config.yaml
norm_eps: 1e-05
attn_scale: 0.173
init_std_down: 0.0
max_seq_len: 512
Each number is 128 + 24 x the weight over the matrix's rms, rounded and kept within 0 to 255. Layers, rows and columns count from 0. Numbers have three digits each.

# layer 5 MLP up, 768x96, rms 0.129, rows 93-284, columns 0-31
143168091130108105132166129095158161137161146114135109114122089104120087105138129144131088160161
118107139165151110127136178153136140123163086153132101099112153142091135166127087137094121129107
131129132100144178109127212079155116169093153133124154135157123109090142155140121070105080185122
113099139142161130065155115175151154165103128109117136122120108141114140132128130131133051146121
132159077165140167123141153125155144106110132136138105091128149166117096125129109147162114122120
099113134187088088146133138116133141115134091094151107161124164123114127176140095129187140115082
093167108168121141119100112137117119129169114112140110119129096158096126084157132152113111116126
139190115120121107139149139107132142142093142141185158149128103120092114115148118066138123176134
103133124114130115108156146096120142124155101091111139089114159116104164128144135121118102138198
077170139124126127110109123120117141077114145115083136175135158142120147130142112142100120138128
115147104134111141126126113132133159108082075110101094109138165136125091130124124082125165130180
122127106156154138180154140157159135085102124149115108066151130130142134133147106103115102111156
107135148167126129080104129133152143153127091100155092100113127104143114140134122102136132141130
121124106097101163092153150119165141165157127162143090120086138114085125115155115124147147145123
132118131131129135158127129111164151098162129119106141116153160072139161154131122136137142176104
110145103096099167057158141132112172149139149108132116115133152124063161128159081123147149138135
076161141093114181156085108142133130115127119129167141124104143132107133096125153108161119145114
156132082149123144146110101167181157097119113156125078106128129113096106148125137150129137129117
112110132143122111089139141159144200119163136127152107132151148118132163143118152087130146135143
089154091135145116112129145121141155136175147143149139125091188090126100106119098088134099148166
137115138159127137107160149113156131119148128141114146125120118107138114133161123104129153154107
134152171132095176070148161098151148096163099121150088097104103107088127141134100095136088151122
094131118132108119142149118102148138123142155123136131110138166054127109132114127101140106137151
112157134115150128135126114107122146129158136153126145116167163167152137150151148152130144162090
158139122122130105109139135152114168165151120103085094114144118142123146140151131144139132111164
107113110146091083125125112170147155107101127097158127131126149125125114145126149127117120129111
118134075149126126128141113110138131119133091128180078083110103096131149103133144109122115132115
152156169143176129110110142112129157112133152083139108118112138100127105145137117053135138133149
095125116150124116122143153109139112136161151145155092107141110178136131123141110136136163161160
140145155126172149118160151121121143115118133159116135117161091142127123138141126138121112152115
130124156135129136083107128104134143118156142112119163124165091122090160143114096110100141174121
138165134152085159131155095107141155138104156084131130161137116148080107133150093150157134141123
162141148110060084088138136137140152106134141128117149118116141146100108148116120083161126114137
113144125134130137136152137082140103126124090108132131090132112107073124102139095092154134168114
137153165173157105104111117148139151131151129117095131092151148104130124117112169108144103127115
126132114111129061112146131160102155105123126143130179128134081114110099179163164147115158131116
094142109118118098134158143130116173073085138162131096135132140103142132146120095093136154167098
127156120114173145159125149084126131109114128132129078147085124109136117147152121089142123136110
132125143170119139169130136130149150158117137107134149159067118155112122090143115120128149156104
106125085135091116132165143124126151129130083136094105091133160112112133134121138152167132128168
103110130111120074099114191144127130133103138089130158113130095137101126133133147120149167116116
145124159109142158103164107127129151137129114098113130078156172094092108119138146131126146148159
123128117125121107122163196123120149154091102132116148110126128090113137151123119108127090122105
084142164156140130121161203113160126141147112122144135119155078129118154147154123160130146142169
143104090135098129134123118125143147143138102082148139140089119158112097115115102114186122150129
121149142142105134135106139127133131121145109151159135051112142126118103178129100134187147131166
101120129137179131110123143126154161091092110121137133114135120131125152155104113129119132118122
082143133171172145086102117154138118139105108108179112103143137164126115175150142156152133131103
135161147135097137119180145160112141121159130109138134106108092126109147153132134121140110158101
110116186164120134097136152098134137089130121148148112101124111088116153149152102105111142121087
086142103146136189134181135139138160137094114108136082089154152131152126127107078121110162143126
153154143136153131141113134114157132150152147096154115129143099160116116187208160151110125118116
120120128176098097133118135134135138126133105150184071132137113108112123145106150143149129142091
135174154150133109140112174133146141133136097161134111146142133120126138070138113119142115135096
141143120144095136095138166156103157111121119107090120117088138157112128120091138170139127153137
115094127139093105167119126152141143126153093130083128118165145166114118122115106062158113170139
163140110131118158145119149087131119137140150149136182093109163131102134138126094133102143131114
129137157152155158121108113051103108153181130100132122145072123108129140109168117120140073162109
113127132143126136107108122132132159172160139110115109115104084113129101094167109122144152131147
095137116139141098110140121149115176105107095147126097123111139131121154114109088150130125134164
120124108127150141147139135156149120179106135128090119124098127102105166109125080126125143115114
112140144159102075100151111135147149095122046125114129104188122142104089109122067114131155153175
126130128129124131113130123111144184091111147145167096121109139143123167155149145129111106125118
139131107131128124074123114118102129157123135108116150102136132100081157109180142084147106118096
113127108195124130115126136155144120098135066120120141129130102113123152144136114134113125141088
138122146158194126115160178104148133123113124077124142147092157094130120113129098101132154145162
084162162126138106142113192139099157139146091121119115086146103158136100120161115113090153123173
062145104144162131163149164168119130118119084126090128116157178101134170126156089127144148144161
105154141158129141156180144086122143087099110148122074090116138113114104160146119130108108109131
072119160145127123145125142104141127103123125111137129157082149135133149121145120102134070146147
131130113092134100122167162139170131110120119130120108141091146120128151137129119140129101139152
155128114129157126160111185150190144125171119154132134136132162141117087162131132149138157159119
109125117128126082117105148136133135143118129126139119154139172113069091155103123153135074159126
117080087143151136132177104172129135123156085115120119134124136152104136130131078131159126128161
087154157138176123111170167109158119106103156074095134136112097119123120163129111107186090114114
094123109168130105144099154065149153078145108068159155052088154095126132147130134105118163122105
122155143121110146120138152105135141129088171149156125114110130128142117115157135145152056135149
118153111117124125176126143120106130112133116145136120138097105112130167119158132112105087162143
151143125113107122095066117137130139132142124119184114115100164111101124135131092092126160154184
136126142135141136132114137135141159134147145168092134098075144152123173150147132166138131146168
157138094119099099074112133113141131092119103136164094131123143105111128119116121143144147120143
097163120122152135118127148131119145099122082123119127137132146160148141128131132125146138139107
116121109115105109119147132126159114132102089108132164158131143128131140103133113090144125159144
147140089124102172100140142154115122147138145120126128171144158095085150123201159105119115177119
133148108125174161122153163129120130118143124106160151138169112090110126128140122101126143116131
137128114127174168084144175127135114109155099159119129120157120138133144094134132100177104161164
145159104120088138151190109114158145138137178136066130082143150152145096149141153121097128148094
127119145156087161105125089134129160148174126108149113086140119087132150151143131112106106118164
150146078116105111133172120122127151134163152140103133098117133161134109122193168129130125148143
084117037117084155111133134129164136160101117129107103124112144109065160151141108099143124126106
133128100154168116124143163150125138106078122106110106153141151133163118082143121104121137151116
135152127119126132118163162106154146127162129143143074095096146128139135099124077107124130160100
123129119111123086114095120110153146162102103170143101144123171091054129132114130135197149124109
081138148107151123107177147106116139117139135116116138107121101103147129088176131116127116130121
106172072139112151135143131131120131122150163113122136128151134105107105134163147120140137119108
168123121158129162108158124149117114116136151082095079132145125125106138129132131141130108159136
102160159135148157140175128125153130180125078112147091122154088132114130104128058121114139119127
111103131131158133115122176157141160135072140143119103106148130130110111129099132109128145133166
093111090141141146091135133118150132153123135143098090118056108129073152119121105109120087154110
143135117132135118090155111070170144127151092153107115093135151094121159126127119142128130119086
096139143111129110104151168138125131119121087098094134113124105103122090119113097171174066141142
138118098124107142123129144086149128103171119067154167069172120109146125158129088143127150167151
137151133140134118165161185134120159189139162107120107117115083116127132120159116133131096147170
130178121097153110124167157128119133102154168159091159141119147145088141133127131156148126180116
092138112111103143108112101157172132147120068143194100132106148082089091119127110146161141119105
092169124163137111139129146123130131110139087181140113129119092123129145136153126130147124123173
136131157140156140122135171139110162114108153115146172119113114136131130177117146134098089137122
137137132143146175153124128133167164176152147137148153150082163123075124138138160146130135163103
125139124121093117103134104174169187180087119079130113148107128155119104129108098152131121127138
145132140162138141126143153123134125092107118138170125112080084124132140189142092129135090132159
106164142129108084134125118150135112109130083132123128120154134136119122141159054126153163154101
113144145106133093129116100157136158112133114142158119155095099144114117086163116109152137142147
122138133103111114142152124143148138149158097118159098135150139156100136139141096095118127123121
111119169119077123102138138095122165090079121085134118121179148125107130152112152114123112153158
091111128136137156082159133132141143112158106135132153102152156112101168137143124125149046113162
158148105144130146093149099119138156109092176118108132123091117121117132104126128137101140115091
091178134154128111149148154123148134136138094184173150116078107127148161068130092143166134135115
151142132145143113119163151154151135149128108125129165135122129160124142134156146138120116167201
141164107106144102130114097152136152103131097116158122080150167162138159143130103105134108121138
136139137178124113162165142094150127118146118158147167127078164083105118118112073111113086143095
096137088129084134101149152081160159066134151155118136146108156143127168169128126137128132145165
137150122130139088132140097138143162136121159112140137130109127122090097110099096129167139132137
138139118140111119171125140096133126141115133146129108145114153137100172135134147081172093152143
162132085143101129108112116107132127106102070120119165149116075093133155126153097151125146107135
111151113177112170108177184123141150144160132110148107138105167095159158088127144116140125113156
122084111089156122155136093140143110162117112133146154130139136142130098125135157110160113132124
146131117117108154106151148152132131067165160138142137129086196129071136157137114125144099160185
083137125171109152159146202114162119096120131093078084130167156130097099121149103086149121147083
118193137106151148121145148098126107146147123101107098092111165127151134134127140147171103172094
116153099115130105117143149139175116141119129137138129154143144150116106103143116089157121127161
128148133124174152128117158112135138154132143158104072108111161151103131114139157144162114122158
169157086141108137136170132161124172171159150127123110139179162128115109137134111137158140140114
127148080140121133105142148112125196076147104139177159101151131135097148121133116115114123146138
139125130154106130120089118107140141148112129145135114119138188118126177157127142136183143112141
119137058099072105087123132098117175114123139121126136140137140145127114113120142102170114120177
138128111161139128146101100108155141153117135122118134147092136106089143090114106152144121115090
143154162134141127140124139166130114125080107108145176131151125117145117117135128171143104169139
138139098155139079162157154159139172121138109116119144128109137120130136157135098156136138139097
133157113121146121097137166107167131139098145125142151129131117132143144142093123150141148164115
151117121107156109105136084145114202142116120154132139126154150135073117147133152158129154141168
130137116107118114151118112159188149122125093114089110144116117169141114104125123148135145130112
110157073127163100149076110111148124114138141128132115127124145192109097129163112126135117131117
078138153120091147139102127131129134065123099145113108109168129107118164149131123145149114158144
132153162115103136117125088108144156088083114109130134141147141145097132103124121147105111122125
127121141104137107069132167137144132159124140160146160115105118071126063157127081082126137138179
115181133104128178141133178121141141161175143135126095111126113174100098135157133098113096145157
119146105119151167088135097134146098142132122048153108144121113151098081117146095106163124169118
130136122169143093109136139143116130125194129126125086118169142154128180157180114117138098178188
140116107145118140130107131192122136187074093109147135125088175104128133117149104128149139117138
155143137135101103132135122154142118121141149109065141132114127110131107125126143059141113146145
092148129130095153107142147129129143165168085160150127109106161144104120105142134110175121126142
144132128124140123141125156110119131138155098127144167097134175088092147116151098144141129138159
116144085145129114131106129135183135125112146161120162127147149140152136117137124109168131118128
158119120157150108136137160112172115157112127136113136133126116146128136148105123127136129108127
088125146079085146134143105124165123125100143111153096123134112120101145142136126138147121159146
099150125141101100097152105134164135144129160156136139116106148142116127172109158119131134165159
120158093102124144127119142172146164134107132138138114169107136129092097130151157111136153164107
148159099120088149176125119120129124122092123134122129106087106161135143173106106097163167141129
156124153147156111103120121127126120188127120156137123083146137118123159133173134070128134119134
117123148124141120106136133111159131095140130148107124120127121129113101112133087144127192146150
169161120117120134118148156106155136099111113150141128114130127180091144123132178108115099163134
116117086140119100158114134106149154126155124153153119130118152118118161188129072097124148104118
135127096133102079105168149113144138110179122155126103121154141134119109093122063139124114149182
148137137108094114112152146171150141099104124135138127157132100110103135103138083126136164120132
108142134123172099100159129135158189124084123093102143127060125112109149138142161158152091126135
128167086117089136129096156059109112140146095115132124126149140163146123150141100114120136131120
102129142137118131152141162160132127109141078142187166149165119129123126178137130127140113122129
105128124123083118106141146136154160116149100112169136091135140132133112145155097096107096161158
131195120163128134129136126154125150145098072103099152142104156140099088091139109078121181127117
051138091171087146150138159161117135131124132157124112144155125121127109122120133148168105143138
126124161112095174064131127133133120103132123107137172156082144132113141125164154072124079127134
125124141169136138081156138111136133125126148169119147127147154090143136112145122123119140154115
119113112139114136133134107158156134159129162133134129134114133135164112165195136140131145128124
136109129133164100116114150107165143125165141150124138076129121114107173175160093082108139100165
100103095108152114135122159114133118116150152125171105104132118133130190158162166137139112119165
140108115170115099155099115096127127144114126152143095099131107131106095160141112093133117139127
152167140147128101136132123147198141113098131091112113073166129123152128153186138122189135124155
129130149117141131080120125131100112156124148131132132139120071141122100147125119073156125119139
071131125123153105092118104143148123129166144146156093138103090129139099109140140101113126196118
113161142131091159141135103155148140176109121159082119119114164144084125108153114137151129154121
097157119138118085080118159115111154115179113128118121085101123157136164138113080111139111170138
114115116146138127137110167109147145135132129148165130088117124129122123097131117133118113102116
130168102114125080146117130107141132160126142134170139121144139120125145079120158110136096136181
133177087116095111133181136166155097126093155085150146131139139149109096109110120090152145152157
113126091104155147142113097109138147124125119142117110147105114157144150118133086097104103141170
120170119144162100120119108143142139074130160124146111117144122101106098138133130154188087114106
142140148181137158117174186145119112160144080160132146115105084192115117132157129132161086158121
079163141136158103104111163133117137126138133100126072108126157117115109132136101175118151155185
115142154125155144108121144124141143131175117095151166129118123097134178128138146120120142186145
144120097139094144146135131114101123069135117138156116116076145132100138138129122108137142143167
100151088152135109166146171190142175139108125104127160103092111138140154131129124129136144121135
135114093137137171093121147152121134158108162103139113100126113090108151130123122141128097131117